Part of a small language model's weights: vocabulary 1248, 113M tokens.
Each number is 50 + 10 x the weight over its row's rms, rounded and kept within 0 to 99. Layers, rows and columns count from 0. The size before them is the row's rms in percent of the matrix's.

# q: layer 7 attention query, 96x96, rms 0.137, rows 0-16, columns 0-95
# k: layer 7 attention key, 96x96, rms 0.138, rows 0-15, columns 0-95
q0 100:61 45 61 49 50 41 34 27 65 62 67 52 58 50 70 39 66 47 40 51 34 63 52 61 48 59 52 49 50 43 66 48 48 47 59 35 50 52 45 52 33 58 40 54 61 36 53 37 66 64 42 60 58 59 42 54 57 36 67 58 44 55 33 40 57 38 33 56 54 48 33 64 58 50 50 54 24 56 43 54 66 52 50 43 47 51 50 53 58 56 45 37 54 53 39 56
k0 085:64 69 35 45 37 59 45 71 62 68 55 52 51 43 41 53 47 52 46 68 46 50 53 61 54 63 48 55 35 63 38 31 49 51 41 53 46 61 64 50 49 49 53 47 66 64 62 59 26 60 54 56 47 47 57 33 56 51 36 59 38 46 54 60 41 72 42 43 42 45 32 27 51 62 47 46 52 45 47 50 32 39 49 51 53 55 54 44 31 56 54 46 48 39 53 40
q1 106:33 33 59 60 52 69 58 42 41 54 50 46 43 56 42 48 54 58 55 42 55 57 37 35 57 59 43 40 67 39 34 35 51 37 65 37 52 47 44 39 60 60 56 69 51 28 60 52 45 50 61 45 53 57 54 54 41 40 55 51 55 50 48 50 35 33 46 74 52 56 58 70 52 48 50 64 48 28 49 49 58 54 45 43 53 62 48 41 66 46 46 55 74 50 30 53
k1 094:41 47 55 59 45 41 52 53 58 47 65 45 62 58 39 49 52 68 37 47 63 34 55 59 60 54 55 33 46 47 41 47 51 71 45 41 51 61 51 48 42 56 45 61 48 33 15 33 47 74 47 53 51 51 34 63 45 45 56 68 62 57 44 47 62 48 59 46 50 54 36 48 62 43 58 54 53 59 44 45 57 49 48 62 51 37 53 54 53 44 47 46 23 43 66 66
q2 088:33 51 63 65 46 63 54 39 47 43 54 52 22 68 66 54 37 63 54 45 56 53 26 45 64 46 43 39 55 45 40 30 51 51 63 50 60 34 47 34 56 61 47 66 67 40 59 65 51 51 55 39 49 54 61 49 50 49 58 39 47 48 31 50 47 38 45 68 57 62 59 66 43 54 55 66 46 37 40 52 57 46 48 50 46 52 39 47 55 48 52 58 62 50 35 56
k2 081:36 35 69 66 52 53 64 38 51 55 53 44 60 48 54 54 55 39 43 54 62 62 51 51 57 51 45 44 67 34 51 55 39 56 41 36 50 60 38 52 45 46 47 54 40 25 23 52 39 61 41 54 63 69 35 54 43 48 50 71 70 51 56 41 62 38 46 49 62 42 43 52 63 45 53 50 51 63 39 45 66 67 37 59 48 41 43 55 54 45 53 55 58 49 46 68
q3 095:52 63 40 40 61 48 62 67 49 42 37 53 56 38 39 53 35 63 53 56 48 46 65 57 40 32 71 44 47 66 41 46 52 61 38 70 57 53 59 47 56 62 55 43 37 72 48 54 48 48 56 52 42 41 62 47 38 70 39 58 56 48 65 69 47 72 55 39 37 47 50 28 50 54 46 48 62 50 51 48 33 40 54 43 50 53 54 54 35 45 50 54 48 45 71 51
k3 084:49 52 45 55 57 45 47 56 40 37 22 58 45 53 50 65 43 36 53 49 48 64 28 41 37 53 45 51 52 44 51 55 44 46 54 49 41 35 51 56 65 48 42 45 46 55 76 54 48 21 34 45 40 46 48 46 39 52 40 23 41 59 57 52 42 49 43 56 54 36 64 63 37 57 50 42 52 56 39 55 50 66 58 53 52 30 35 39 59 55 47 62 64 55 40 45
q4 084:48 48 48 47 44 46 31 39 34 54 56 43 76 51 49 46 69 51 35 42 55 47 55 41 43 71 46 58 48 39 55 63 51 51 48 41 52 75 44 68 39 39 47 55 34 33 45 40 55 44 49 63 53 54 37 66 60 30 55 58 44 50 68 30 57 29 56 46 50 58 39 55 64 49 49 49 42 58 57 46 64 53 45 57 59 59 55 49 67 46 33 47 45 49 53 52
k4 084:58 55 52 49 47 38 52 42 67 61 51 48 41 45 42 60 43 58 50 42 47 51 53 66 52 47 51 26 53 61 42 56 55 64 46 49 63 46 56 52 42 59 42 40 53 47 26 53 31 58 63 57 59 37 46 52 49 42 63 54 70 36 44 41 67 69 51 21 42 44 32 42 57 43 54 48 70 53 50 31 45 39 40 38 52 58 58 61 45 46 66 44 52 39 66 50
q5 096:45 28 70 57 51 53 39 42 42 39 61 55 32 62 57 43 65 42 46 55 66 50 38 43 62 62 47 58 52 38 54 43 56 29 60 36 49 47 48 50 48 50 43 56 59 23 53 59 45 60 46 55 67 52 37 65 45 43 54 50 46 48 37 29 45 36 36 60 47 50 51 65 57 54 49 57 43 48 47 57 66 60 53 55 55 56 55 52 69 46 51 48 58 53 18 50
k5 081:38 54 60 54 35 47 60 47 57 62 56 38 63 51 53 39 51 63 34 53 47 58 52 60 65 56 45 34 56 47 45 57 44 58 47 32 54 54 38 44 39 62 42 53 44 36 18 40 49 71 62 56 55 55 26 58 56 36 54 65 66 50 43 50 55 45 68 45 58 45 33 63 56 45 53 51 62 46 54 40 63 49 53 56 44 43 52 55 49 43 50 58 45 37 61 73
q6 095:45 59 35 28 47 53 58 49 43 50 52 48 58 52 38 66 45 44 38 54 64 45 59 54 37 47 46 60 55 63 39 62 39 67 42 52 52 58 54 61 29 48 56 44 41 52 42 42 58 50 45 45 47 59 56 53 63 63 35 58 57 63 68 55 46 62 63 34 42 49 39 29 63 53 28 34 52 39 51 54 31 45 44 46 38 52 57 55 41 32 48 40 62 42 69 49
k6 078:54 50 51 34 57 36 49 70 53 21 43 46 41 53 27 53 29 43 70 40 34 62 48 52 64 62 58 55 65 56 41 60 46 40 30 52 52 43 59 43 56 45 62 54 49 61 68 50 43 54 60 54 46 53 59 39 53 34 53 54 45 41 53 48 35 54 46 55 57 77 55 33 63 59 54 49 41 46 39 56 37 36 55 53 55 51 51 53 47 53 61 53 54 48 37 44
q7 087:53 48 54 49 45 57 38 55 34 61 50 33 65 56 64 58 70 30 51 45 55 35 46 47 58 54 43 47 45 33 59 64 57 41 55 43 53 61 32 60 60 37 37 50 48 38 52 41 51 34 56 62 49 50 43 58 53 32 58 53 46 52 67 53 48 21 65 62 63 52 43 50 71 45 49 56 30 54 67 52 50 44 49 59 42 50 48 57 66 37 40 41 55 53 45 54
k7 097:47 50 70 58 34 46 58 58 72 61 42 47 54 49 57 47 47 61 39 55 50 51 54 62 49 51 46 40 63 45 44 46 51 49 53 52 54 55 52 44 40 61 32 54 43 42 29 55 47 77 39 50 55 54 32 60 41 39 61 51 64 39 28 58 61 60 52 51 38 40 35 58 51 39 60 38 60 54 48 35 64 69 62 45 60 67 60 49 55 51 47 50 42 36 69 58
q8 086:28 50 54 60 38 48 39 64 63 47 61 56 42 45 56 66 44 39 46 55 69 57 50 41 58 28 37 54 60 62 34 53 57 52 52 47 40 38 41 35 67 50 41 43 78 43 47 58 55 52 52 46 44 59 73 49 51 54 55 54 57 56 37 47 41 57 38 59 55 48 59 48 43 56 32 38 55 40 47 52 54 42 29 39 45 57 40 52 40 54 59 61 61 37 43 36
k8 091:59 49 53 46 41 64 45 66 54 47 34 54 39 46 54 57 39 63 57 46 54 47 40 41 49 47 44 53 57 38 67 58 23 47 48 57 40 51 60 63 46 36 40 67 57 50 61 58 45 58 48 60 51 52 45 38 41 54 65 50 59 45 40 51 44 48 22 44 49 66 52 41 65 45 65 55 33 48 40 57 48 56 65 57 50 38 62 61 45 44 67 53 64 38 58 23
q9 100:46 66 63 43 60 57 49 53 67 57 52 52 41 31 48 62 47 49 41 46 32 37 56 76 50 44 41 37 35 61 57 50 58 51 48 51 56 34 51 35 47 56 46 48 49 73 48 45 56 41 54 45 39 33 60 51 54 61 62 45 42 48 44 71 51 75 57 55 61 45 60 47 31 61 49 50 53 56 50 44 34 35 64 58 55 61 39 42 36 51 66 60 47 51 61 46
k9 085:57 46 44 61 42 56 55 40 55 72 40 71 34 52 49 41 59 63 64 37 55 36 55 52 32 40 53 60 54 38 63 44 52 44 51 53 45 40 72 46 68 43 46 45 58 54 74 58 54 42 33 34 37 51 58 55 35 56 42 38 60 45 62 44 60 51 36 42 50 59 54 56 47 39 42 42 54 38 43 58 50 51 40 50 50 40 43 41 35 44 53 53 61 77 51 39
q10 109:50 63 31 49 49 32 43 49 53 46 44 59 37 48 28 44 48 66 44 62 60 61 51 55 38 39 56 49 49 58 58 42 45 64 42 72 52 53 66 61 51 67 57 30 48 57 40 56 36 48 24 45 32 45 48 58 47 65 32 50 58 53 62 47 44 56 41 54 51 69 44 34 45 38 34 57 63 49 45 48 40 47 40 42 49 50 52 51 39 53 58 59 51 48 70 50
k10 077:44 65 43 48 40 39 54 53 42 53 49 51 36 33 58 66 23 53 60 56 51 44 57 37 60 59 46 49 49 34 61 80 31 62 32 57 51 56 47 50 62 45 52 60 44 60 58 42 34 38 51 52 43 52 51 53 45 64 42 42 30 35 40 53 47 60 38 49 55 43 56 56 44 51 64 37 64 51 46 64 49 40 52 57 42 55 49 66 48 58 26 63 47 50 53 54
q11 075:49 34 53 49 55 61 46 54 38 47 42 43 58 47 77 42 53 49 57 43 46 62 41 63 41 61 47 68 44 46 42 52 47 42 41 50 56 60 39 63 60 37 34 39 48 52 45 44 53 27 65 66 56 44 40 46 46 61 38 42 59 46 55 58 55 48 45 62 56 47 60 57 65 35 56 69 31 50 44 50 59 50 42 64 49 69 56 53 69 36 28 62 58 39 44 48
k11 106:51 39 58 64 27 38 52 32 52 64 60 45 49 36 39 42 55 53 48 63 55 46 43 45 73 50 54 46 37 55 56 33 53 46 70 54 49 63 48 53 39 66 39 49 46 44 45 48 42 71 37 49 59 51 53 53 55 57 74 61 65 46 39 41 55 54 66 47 57 49 30 56 43 52 45 48 54 38 49 40 42 56 54 44 56 63 35 51 59 51 50 46 25 43 56 69
q12 102:60 59 47 36 49 39 46 49 44 47 38 62 50 38 57 36 47 44 66 40 29 49 55 59 40 47 68 54 52 56 52 43 49 45 39 67 45 44 57 60 47 52 55 61 62 64 58 43 55 42 45 44 44 58 50 41 39 43 50 41 69 50 42 63 51 46 42 60 46 52 57 45 23 43 33 56 55 47 41 52 43 53 68 44 36 42 48 39 22 53 43 43 70 67 69 37
k12 071:54 46 53 51 65 53 37 49 57 44 32 48 62 51 30 48 44 48 55 74 59 66 51 35 50 54 50 39 44 41 55 44 66 39 56 44 42 38 34 63 51 50 45 62 53 39 57 68 53 58 49 36 52 47 48 49 40 38 33 53 38 34 59 43 42 54 34 47 58 62 66 44 50 32 69 52 61 50 46 60 57 53 47 47 69 40 61 55 61 59 56 56 61 25 38 51
q13 069:56 31 56 44 32 53 60 53 46 30 50 41 46 66 45 36 41 36 39 54 56 55 45 69 46 42 66 62 59 40 66 54 29 30 67 55 66 50 54 48 44 43 33 68 53 52 62 50 45 55 42 53 52 57 38 31 48 56 44 63 50 61 59 59 54 52 53 42 31 47 48 63 51 53 68 50 47 66 53 50 59 54 46 46 49 39 60 58 54 38 35 36 52 58 52 44
k13 112:51 40 64 55 45 34 48 48 55 63 53 31 57 49 48 35 62 52 33 37 55 65 49 56 55 46 48 57 50 38 43 45 65 57 61 51 38 44 53 51 49 53 52 29 49 36 36 36 52 84 50 67 62 54 36 48 64 50 50 48 64 44 44 52 51 59 63 46 40 50 27 46 43 53 53 51 39 47 58 53 58 66 57 60 47 55 41 52 47 47 34 44 59 52 38 77
q14 080:55 64 36 37 50 37 40 53 49 75 50 57 38 48 41 63 68 46 49 64 46 53 33 31 42 51 49 46 46 58 50 53 53 50 47 60 50 53 57 53 47 49 67 49 50 58 72 40 55 52 51 47 62 68 47 50 44 43 40 57 35 56 46 51 50 38 48 51 61 67 54 43 37 45 36 33 46 43 20 51 41 49 47 39 26 51 45 45 42 68 54 41 58 43 65 39
k14 123:39 66 39 42 63 47 49 70 48 46 42 73 44 53 50 63 37 45 67 65 59 39 70 43 42 55 56 59 61 67 49 56 49 46 37 59 37 45 51 50 44 47 70 57 61 60 71 52 58 23 46 41 45 56 54 41 34 41 42 45 33 50 49 43 35 47 43 47 56 50 63 41 46 52 57 41 65 50 47 66 46 34 52 50 50 40 45 50 44 55 59 54 54 49 55 34
q15 121:65 68 36 39 60 30 60 49 55 40 31 54 51 50 32 47 39 55 54 51 33 59 45 65 39 42 60 48 52 70 65 43 47 53 39 54 34 60 55 58 51 61 66 52 44 64 47 50 48 38 39 38 34 41 56 41 43 58 48 47 50 42 52 67 55 66 48 49 44 53 56 56 25 48 55 53 61 57 48 64 39 48 58 55 48 42 55 48 31 66 37 63 58 44 56 37
k15 072:39 52 40 50 61 39 43 49 63 45 47 75 39 39 56 71 54 50 60 67 60 38 78 37 48 48 50 49 46 68 52 54 49 45 39 62 52 47 48 45 54 40 65 43 45 55 52 49 53 42 48 42 60 53 69 39 40 57 42 58 30 64 48 36 55 45 46 48 61 62 50 27 60 42 56 45 70 53 59 56 50 45 46 44 41 45 26 55 40 60 47 43 52 40 39 38
q16 086:53 56 40 48 54 36 71 46 57 24 61 54 51 54 41 50 34 45 41 56 31 51 64 55 59 52 64 39 45 60 42 40 47 50 47 59 60 48 59 40 61 53 40 52 54 63 49 39 64 42 45 40 43 45 57 35 37 58 43 41 54 48 55 41 63 66 41 55 31 51 52 40 52 62 61 60 66 47 68 51 22 30 55 48 62 39 46 58 40 47 41 64 51 47 62 48